From a checkpoint of a small transformer trained on Wikipedia.
Architecture: LayerNorm before each block, learned positions, biases, tied embeddings.
Each number is 500 + 25 x the weight over its row's rms, rounded and kept within 0 to 999. Layers, rows and columns count from 0. Numbers have three digits each. The size before them is the row's rms in percent of the matrix's.

# layer 10 MLP down (transposed), 1280x160, rms 0.0929, rows 780-800, columns 0-159
093:513550518498536539475463526479488499534483471475440476485474452498483470505513503476513507491498524523475477525525536508503499505490496465489499502489499503487563518471529527499490481499483471492537525469469523554438517518495531487522523519471490488458525502499534505530485507519511452516492518467455510471513507452487475532507501501525522524492486509499481508453518442466528524517505486460480476516488505436516498492487541529521520476509514549489501531526551510518501496477518511
086:512492479486470480477508500517490522495493470479528533549481478491498467473511521517490485478485520499521503514536485537533485526512477537489489505447518519469486485481508509413508452512529482518512522464478509486522488533497508517520486525447504506489494525492511488474520552471516458465491507523508490488501482526509470514522515496500508596476508520475466487517493477478497509468545521508520505525465510503531494509468520472484501480512478492504548556514509503520543452531443498
088:491479442522478531526486483494517499488515490474443527523522478467544513498491499536493500536478506485467483520510489504531503503505490533510540495510511543536443528461501511529484473478466479475502518512497496454503521491529489517528511479497502489518528489487521526487507424474516495527506538528486485430506524464538499523443488482449545498510498527480503477469495496488487494504485500499531509510483479443550493489575548503499515512538492488494509490502542490508503482500489493
105:514474498485528528563506480496497504490506508524487488459490509521501529504511512519536510551496468506469489474502454457512535514474509526482462505474506512475454489508498530521509506519485488546504497496476481521464511522465507480521439513508513485470450506497509511505532534482515524491489522512555444533504519536527459499474499474476510482476543509474550518492473477501519506461510532522538502458515526527526525506517453459465499493461473466473508466486537489478466513523514528
085:530476473481511497494523548474433486492511506507481507513533498511441492536506463456490504519478500502453509518525495476504484470560521491529485486521500471506504534509479506487486467553502508509454457510501483487463513534489522505489518455496502493491489527477494484457486521478484507467525488542473485504502544504505499493528527512532440540526463494494507499486512504549529490525469478505545465535489517505526526546473513501530510500528475456521505516477492554494521525490450481
101:530508503550506529513454527504499507523519527484513476534520482453492469508524469472506484523488499460510498497518492538525496457526478510510474463492481487522499511547506560525463504500484485464502478520501527540516500467479519468479465500525493460506452491497495512534474476506514484484499486485478443473497502541509490533491537552488546468510469517496449497530497498414522535506506527485498509540494472453527473506530510509556531523521492496480517489511520493507504482493482511
090:485535484467511514486476488506468519509477475512464537513482573534489519496499496469544497504492470527527528479494506482526543484447462523502538457502486490477470495493517488470524438508484519517516516490501497431499488492489531545503477527550526484530499503521478491461515506469520483470489509490523482529523502530488519488531501487567473499504504521491494539486478481473479505486511484504527516485479555473463482542466540490518496526463535505516497465498501505488471486486493559
099:483487521482510494519490492472507547510505460478509493442480534514478490515485486482484472503486540521546540491503487472468501512488490504512545477526472514508498487569479517490474477498523469469514500539534482487447507547524503513517536453516501491514481466462519531527511505465490485511497489496486498553495487491522480512512460476538441480491476490475503446486538485533503510464499483511512508536543516486461494495529548501463500485520481505511563541494507481545521514477529491
113:498522473500527510478513543502493460547529482522533503536488478464507439532519498525503506486457481489475492467523511450500478469512519492495505480463481472507514504488547514507487480521498505521500502504501474509520531512498511524453500517489536506540510533523486490471473473508471432445478460504506482485501505446500504583505484496542550509504504563491472479524520502488516510494506492502520521496528499480527478512495452467548490517505461541494474490500526528489489507489495545
091:443512472487516504476453494518478500485536551455472567513500504485508534480543486529515479510484487499482471482504483551491508506531498430504476511479440484496446510483502506518486489478515522554501493497513496515470475509496480483471491479511501524529493497498468494517554553492505480487509467540492497487549504497517472487498471478503513483532497470506493497545533508467514495474509494531465513554515473494505542480541531510514499523512511482499500530504515474538462528453533519
100:497518491483469500498517516485552518477525451511498503507536434513530491522516471466527455477502550485478500501537480520503519506478535496471537464524527516533539521484507467509512503527520502457491489487480494441507507464478505537511485497527526501429482521442498509501493502488527527509489492511461499475515486533534487478518503488517463483502491477516520521513539505448507519511500514521498472560510485486548454451503561487527515458495502481491459489503527509489499508506501501
105:515475514550531511465467530485477492493518546473488468530466525506505490546484477458491522484492475492502486498519488457521487495510475487465491459519483510459552491494482499492479488522546520528509527498495514521490484492543493455509486483484520500501499557484481487564485517464486518535485522556471523517508535474460483505514490498540476520491508533523479506505511497483433513557489510509515483509514486452504507527496452479492479483545477482516477471499507537549517537463506512
084:493507533504529555430448499531521515501495521471506493472558547527539496484449506472519494505492453524505521537507487544529524492514507488550493492512499469508520508467508486448529528469487502476520505497486449498503475472506518508497495536487480511503522523539492477500510526497511488540503515500490486481502472432485527498509501517495514453463518501527493490473469488474505494539487510519547491500470506540504508484481495537520476541454481520485484511520489478442485490446504485
105:442505481552467547467489483526496506518500515485502543509446515464521498491494524469547447496520500481490514487516452511549498553486524518458471509481522521492527522471525441470489494491497510520478491485501514480493469503486527523520490480529448512502501493513491501547464473472549517492481479523489490520550517469508509504529522502523518492493543521498495486475503485457491487526481512458493478503470474497515500560485480482536485525495507540512513496470471502488528552503545486
096:458530530478520513514514513471489497507495528541508495543509504500519466519494515477509470494517508472491517529514489499455526553460516511480523520500524488487504497485509506351481521497505486511461501518492508456511495494480520531515465490512534506545506502468520512475450529548481508475475500498489536514524502479487499487504481495518472477475491484512508486514494530500479495503530495552490537500451510474517481505476536511468498497512508494476528512527469498515506493471510432
119:454501521472514499536509420491484467533535503507472480476514517508581501496490457468510502492507495529513466477544508483515497515430506467458495496476512518519460490497494552540492484482449512483484463481498502505529518467533531484520496504527514534494505485530492502484539479521472522502501472471482525508501517536508516476518447503530496505516481499509510521483474498551487500520523506486502496495507517520479509538486500469463439540499507554504496529506461481516536514522502486
101:487502536447480539497480513475476485486472521461496509527518518512511490536498461509500489469511483518497553507511520534478477479504494499471502469498503460491476498502496517486487466515471509534499470516492518536492483502561508557437499491476496484494533522491510516541497481495559530527474472419490485506534518528544497477515520511558452464500475471515523469507530537520515509510494485482494523521537484496475462559492525502486483478499502500511484513527510459483510471510502462
122:540450511512491497475489523468455496490501517534509455477554516475550520506459485505507495489576528453489499542504514541472501483498499518496497488477474476558506454509511512467501494451496543479495488512477503471452502521506538504528503504518459468496574516515511532481523508476452522509524482523483517514515503476507496459539451497512503495492511455492502527492488534519512506497509513504496456493488534508466463480483513508505504538492488498496486536502454483526514530487472505
080:492485511499522548470474526465461494553474480554508519520507499501481494486466507448496473499469464516505477494508524525503523463472468497475477483493506512524503506486514481567504534484475488484491513499476471465533459493502539510480524522513490537552514485509494476471506484532503488525541492487512528496490494501522551497470469518455479495486511551550492473533541500509499525516474473556499504477507484544514511524498434519483475533460529471492462502512504505530511486462502528
086:502457512472526533497489503503471486509529503521547533516498532529535485468469498518549521471440506487536523505511506505483501502480529505538468550496500492507472489515498486502500498500512506547494512479533477498479487496440467494505513488478469481527503505508434491477498487507463523543471480443532497517509544520503484484495500533518459533458499522504539515528472518519463479494503506522531519481510505538444442545507503477466508509496508492507475470500501459542486498491542455
105:544507500495477483503509509476497524496504535484458518506511489480539522472513535507495495507517499466507475489484500467505441514489497497517491531464538482511513511482526497474520478477524499476456488499529476536512493514507483520479534478460491537519482525470491477497539466494510539516487487450511518524465537511518462455520482457463515479492542471566563447509490471521469553500503529537503506514456480497473500458502530509526482491512498497468535484483542519523479532469509527
# layer 10 MLP up, 1280x160, rms 0.0911, rows 781-800, columns 0-159
092:504563501519531485515508470507521472527503493505467461508526531531538499518507520529525502528509464534534498515480521464490537474494508511506496513516473474520505523493515505514498539510510510515472480517512467538492483433492462500518520504496494510512533496518463488490455524481492532456483485495492476480485517427461549511502480458520473462479537516471498514504485504499513508519498501490468514537466469467456493529486509529552502494492447522551471475471480518482501537477533452
088:520475537501467505496508515473501522471483514480541511486479518536470477516467523492463536491501488520530519506513479444474488486512556518527485498509491438504477485505445495508508492477470535471490493475438534494500481489455472508457532505502466499479476550505526518482531495484507515532473514505510487517523522524484488511465504537546535536492527515549500499464489554476536495462526541509492527497515503542517477456491503523479487468480517515513486545471511495509475457504493526
098:470495479542504476497514513479492484519489478520514479473517518500479471476504483475454527463542523550511523502495513529524528441544507467467494530472501458515502509516498497525498498432482503537477474464515505517514507492490492497480551484459514510486520471507505493513499535473477473541466523526516510460504511525474506467502451487539456497500513489496484495508507526466493482549522490482449479484505529483496515501485507466472505508475538521552493478506537459493577501502513463
092:496474493517501493517484456543494515519482485449491491525501478492479519514506475478533515494549506527510501478497498530460493512465488498482466489548483490493491476509500478502473570508550449521482474527513487498500509503488502496536535536504495497545528479491517536564473513506510543533497495485536514470549475493534513522494458491553501503516511496498426489539472453498505509504522474471469518494477521496467499507450488534470516482490490499516498493531473489483449474479538535
095:447483509492533432487497494462494493509500484489481488511501479460509524512551483481508534500500525528480477494476506487469473513504474495517485507521509482500462463546519527501516506514506486487500490527465498480465465538511543529520525449511498511548432518488537524509465517480513528508467475500478541523492499458542484482488472468494535520515492485506491511498496488511525526536519499473529511508512539521534486480513489455508537457546533477525475531494438459521468530508485502
098:447495532478506487471517477475492459521464518507464527550506495489495500523483525505515502525493464507484467514536487482494498501501491547479521554503468480485462545541486537496493496460479516518474532511478480530497551505545478505512495487522509522500477473517526503486451522476505500495458468467480538495490577443520514493486531500505461531490467538485539497545485477510496479510513501492505515497501512542485494503545503519488471483498514521514491468440461493489508544476477488
101:483505526493491536510521473508491478476502514473509498511481517536472492500474498538498557511570537528553517522531514493553528501524510475555485502495480518486500499523485438501508522492511529544540489489498468483471488482478444461460479521487524484526494500501465495507444507493504530471508509470504472509511465537515518484498473455529486524469499479497505493474497529551526493526531547492490502490470506526479485476460500523484537524471458476514477506508472499501455524501534516
109:523517498515531512510548426513514496508471532477551460485515524499473472527523504492502501527489484504448509458463480498521521499524525520501505484516464521531424474495538507493480524525482519494510496521487485507498523475479444446547529493520507538505524509510463509501453500511516533500518479538473465438516471492492531496510473496492463499490473500469529519513491497511477499495504518503467516486464530499522505477493494524513502512497463504577467473539491479504539487473509502
100:520521505517514490504479497492490471531502541473479513485536507550515508484499554529460546515519444489519501509511472457508485499505493518467451536472459505494524488504534539500472539524471517480497483495488481516497491510482471466512532505536487502572496503487463533543481520513482526492483521495506513488510529486479498509490522483554430507509475498502526468499522486456493501486457530500512518489467533481479469505477484524477523505464494459500547529553492482481489464535545502
098:477497519475493481493487467468503479502467508519463543519483504513489447521499514527573507531455487549483491492499529474475539495472520439532541469467495506497499529512483515503481502538477468526496504504536520552522490525492519470489524487508529479526476476517491491505493515440514498508524516489503512517495487471436522481558484499512520527462502475500459463489481505518509483497525496508465533481494490478486556501499485507490496465567492513545487486518479471478490494542517521
104:453520484510508525510553439482484533461485487497512484529503506468503464501464479497541549513462496466495456508506514542498495499493491493483492494529509470479508514493455490522445544491511552550487513512494495515531514505507467509490514468524481498456489488535472433506489543488478482494460472540468505517478530486474520515477539483481463475506525539497502503507490476492479504501494504502521517490491485515527544504480473529496536498450500479492489490533503541487555551522489522
092:489452464531508492513493490466472491522515481515539511495505488466483488517539506516511561518540543557476474451502525470494461493500529501458443493491503505511465501529486529494529501422517519514471534502491484502493514477523478506470494518522472474495492480456509481560479525503507503459542489509528523512535529527528505504497471495494487538530473512503520486502508505485488522547500500476478510478530519476467502488469500485519523442472507509542494472460491502499490499529558492
107:462490511495499474479531466470533501530497478518521505487453516500492512504520522527458504529418464492435498513528473520507519473499534520520552543453499465551503533526489480481472525459524483479507498524482501509485536481506495503439553501505494513531505484520483488471480495536534514508521472512480517476463517485465531436478438521502487475488505517525522488477502523517528483524556494498473536495477526519519469500507496502499506499521479491507498467507496479496490486515492488
103:512524531521473470487497514476540472508480530483489523481506525540530540482510522545516522499500489517497480499480512461503498508487548478517525564482500466466488526520507524487493496550449524500554483496531489547491480511498502532495489527488503478505528490480491559490466492494505498536486518458513504475500524491495493492513490514491517516526561494525450478465457517513483461540489546470495476471542508461462522507478472451513495503494440502522498515470460485473537494520505495
112:476451482511454489532474491487490504483492506530438531495491537522508473526475482544480506512483488494521479513505515494502498476482530480519467515475479543487535473515472506505531526449504471513490516449510527506533511512525452509476508500495485490537477491520497505501501477507527489515519466531510488553516477527446513471484473476514507492501520509564530516539467513494505472558479462508496483506517515475547484538498473493496542538480525465522497538525480495460433524512500507
103:506501479461511483479506481450484475534526505517542467503502483484515508522493523500478477517488537479494472500536538498502501530495474517462473525501489546502549548541521438513471568487475534518502492534490468514492530509522529470526487484478475535496529494467482512477463511494502462516475529501481508536513510490470491475439489462499484525507520505476540494509512544510482522496480478498508521445496500551502482479515481492501512511545464495530494523446498467515548509490513466
106:539471476481488461520497471477514499511496473490468516492515494530497456481506486515548528515463484506466480504507532477494491490493520504542462516527493522476532493514477505523518531495551465503448505493460483493540512471507472490540477493501458506497504510530486509496510467526515533527546502510477489540496488520441489499438475492481513447491482515524500527545471505469479516509487550517454522454464546535541535511543478524507530520535492493519506495469488478488496471478515511
085:551538501553503468513495481498471518468507484478526490504493488504462481513501517525540497494480492503481501515565503496455483539527475509500507506509541488468493468497508542486526477480508515533539488567566556508503510493471496516509498476512471510490487495497492499531501511490508525481476500514469449488513494490467510503515498434508496516542508467502473465480512474512502523509539553503464469525478524484496540539460487499497536479517457519506494533454484467485490494521516446
094:504479521504519462516512502517477488529502523522475484517520518511458554463545522497480502496550517531484541470536478523517478488492503404510479527520501476495487498535498518516498493471501514484552489515518509546528441500461520434480488474503471532459512465484530491538517496479502500509474473474472479477503527510498510489555506494480548523537505518531483441476491510487497494476484491459493502486523499501523514473510464460484496509486494506501482527524501484449509513509476508
108:583485470522507489494523539465531441512466517456488485482538500504487527503528512510515519512505490537501515524497465490524504480520524508527560506483499501489486530490546558509518507517474469502536514493493518552526472509440465469514500475548513521503545484491495540512483517500501479536496492494539515461488523451477512508518454520536506514487507489511499500483514487515508512480517515448493535495475488472498505459510468449474490499501463489528454484514472494499536481488500516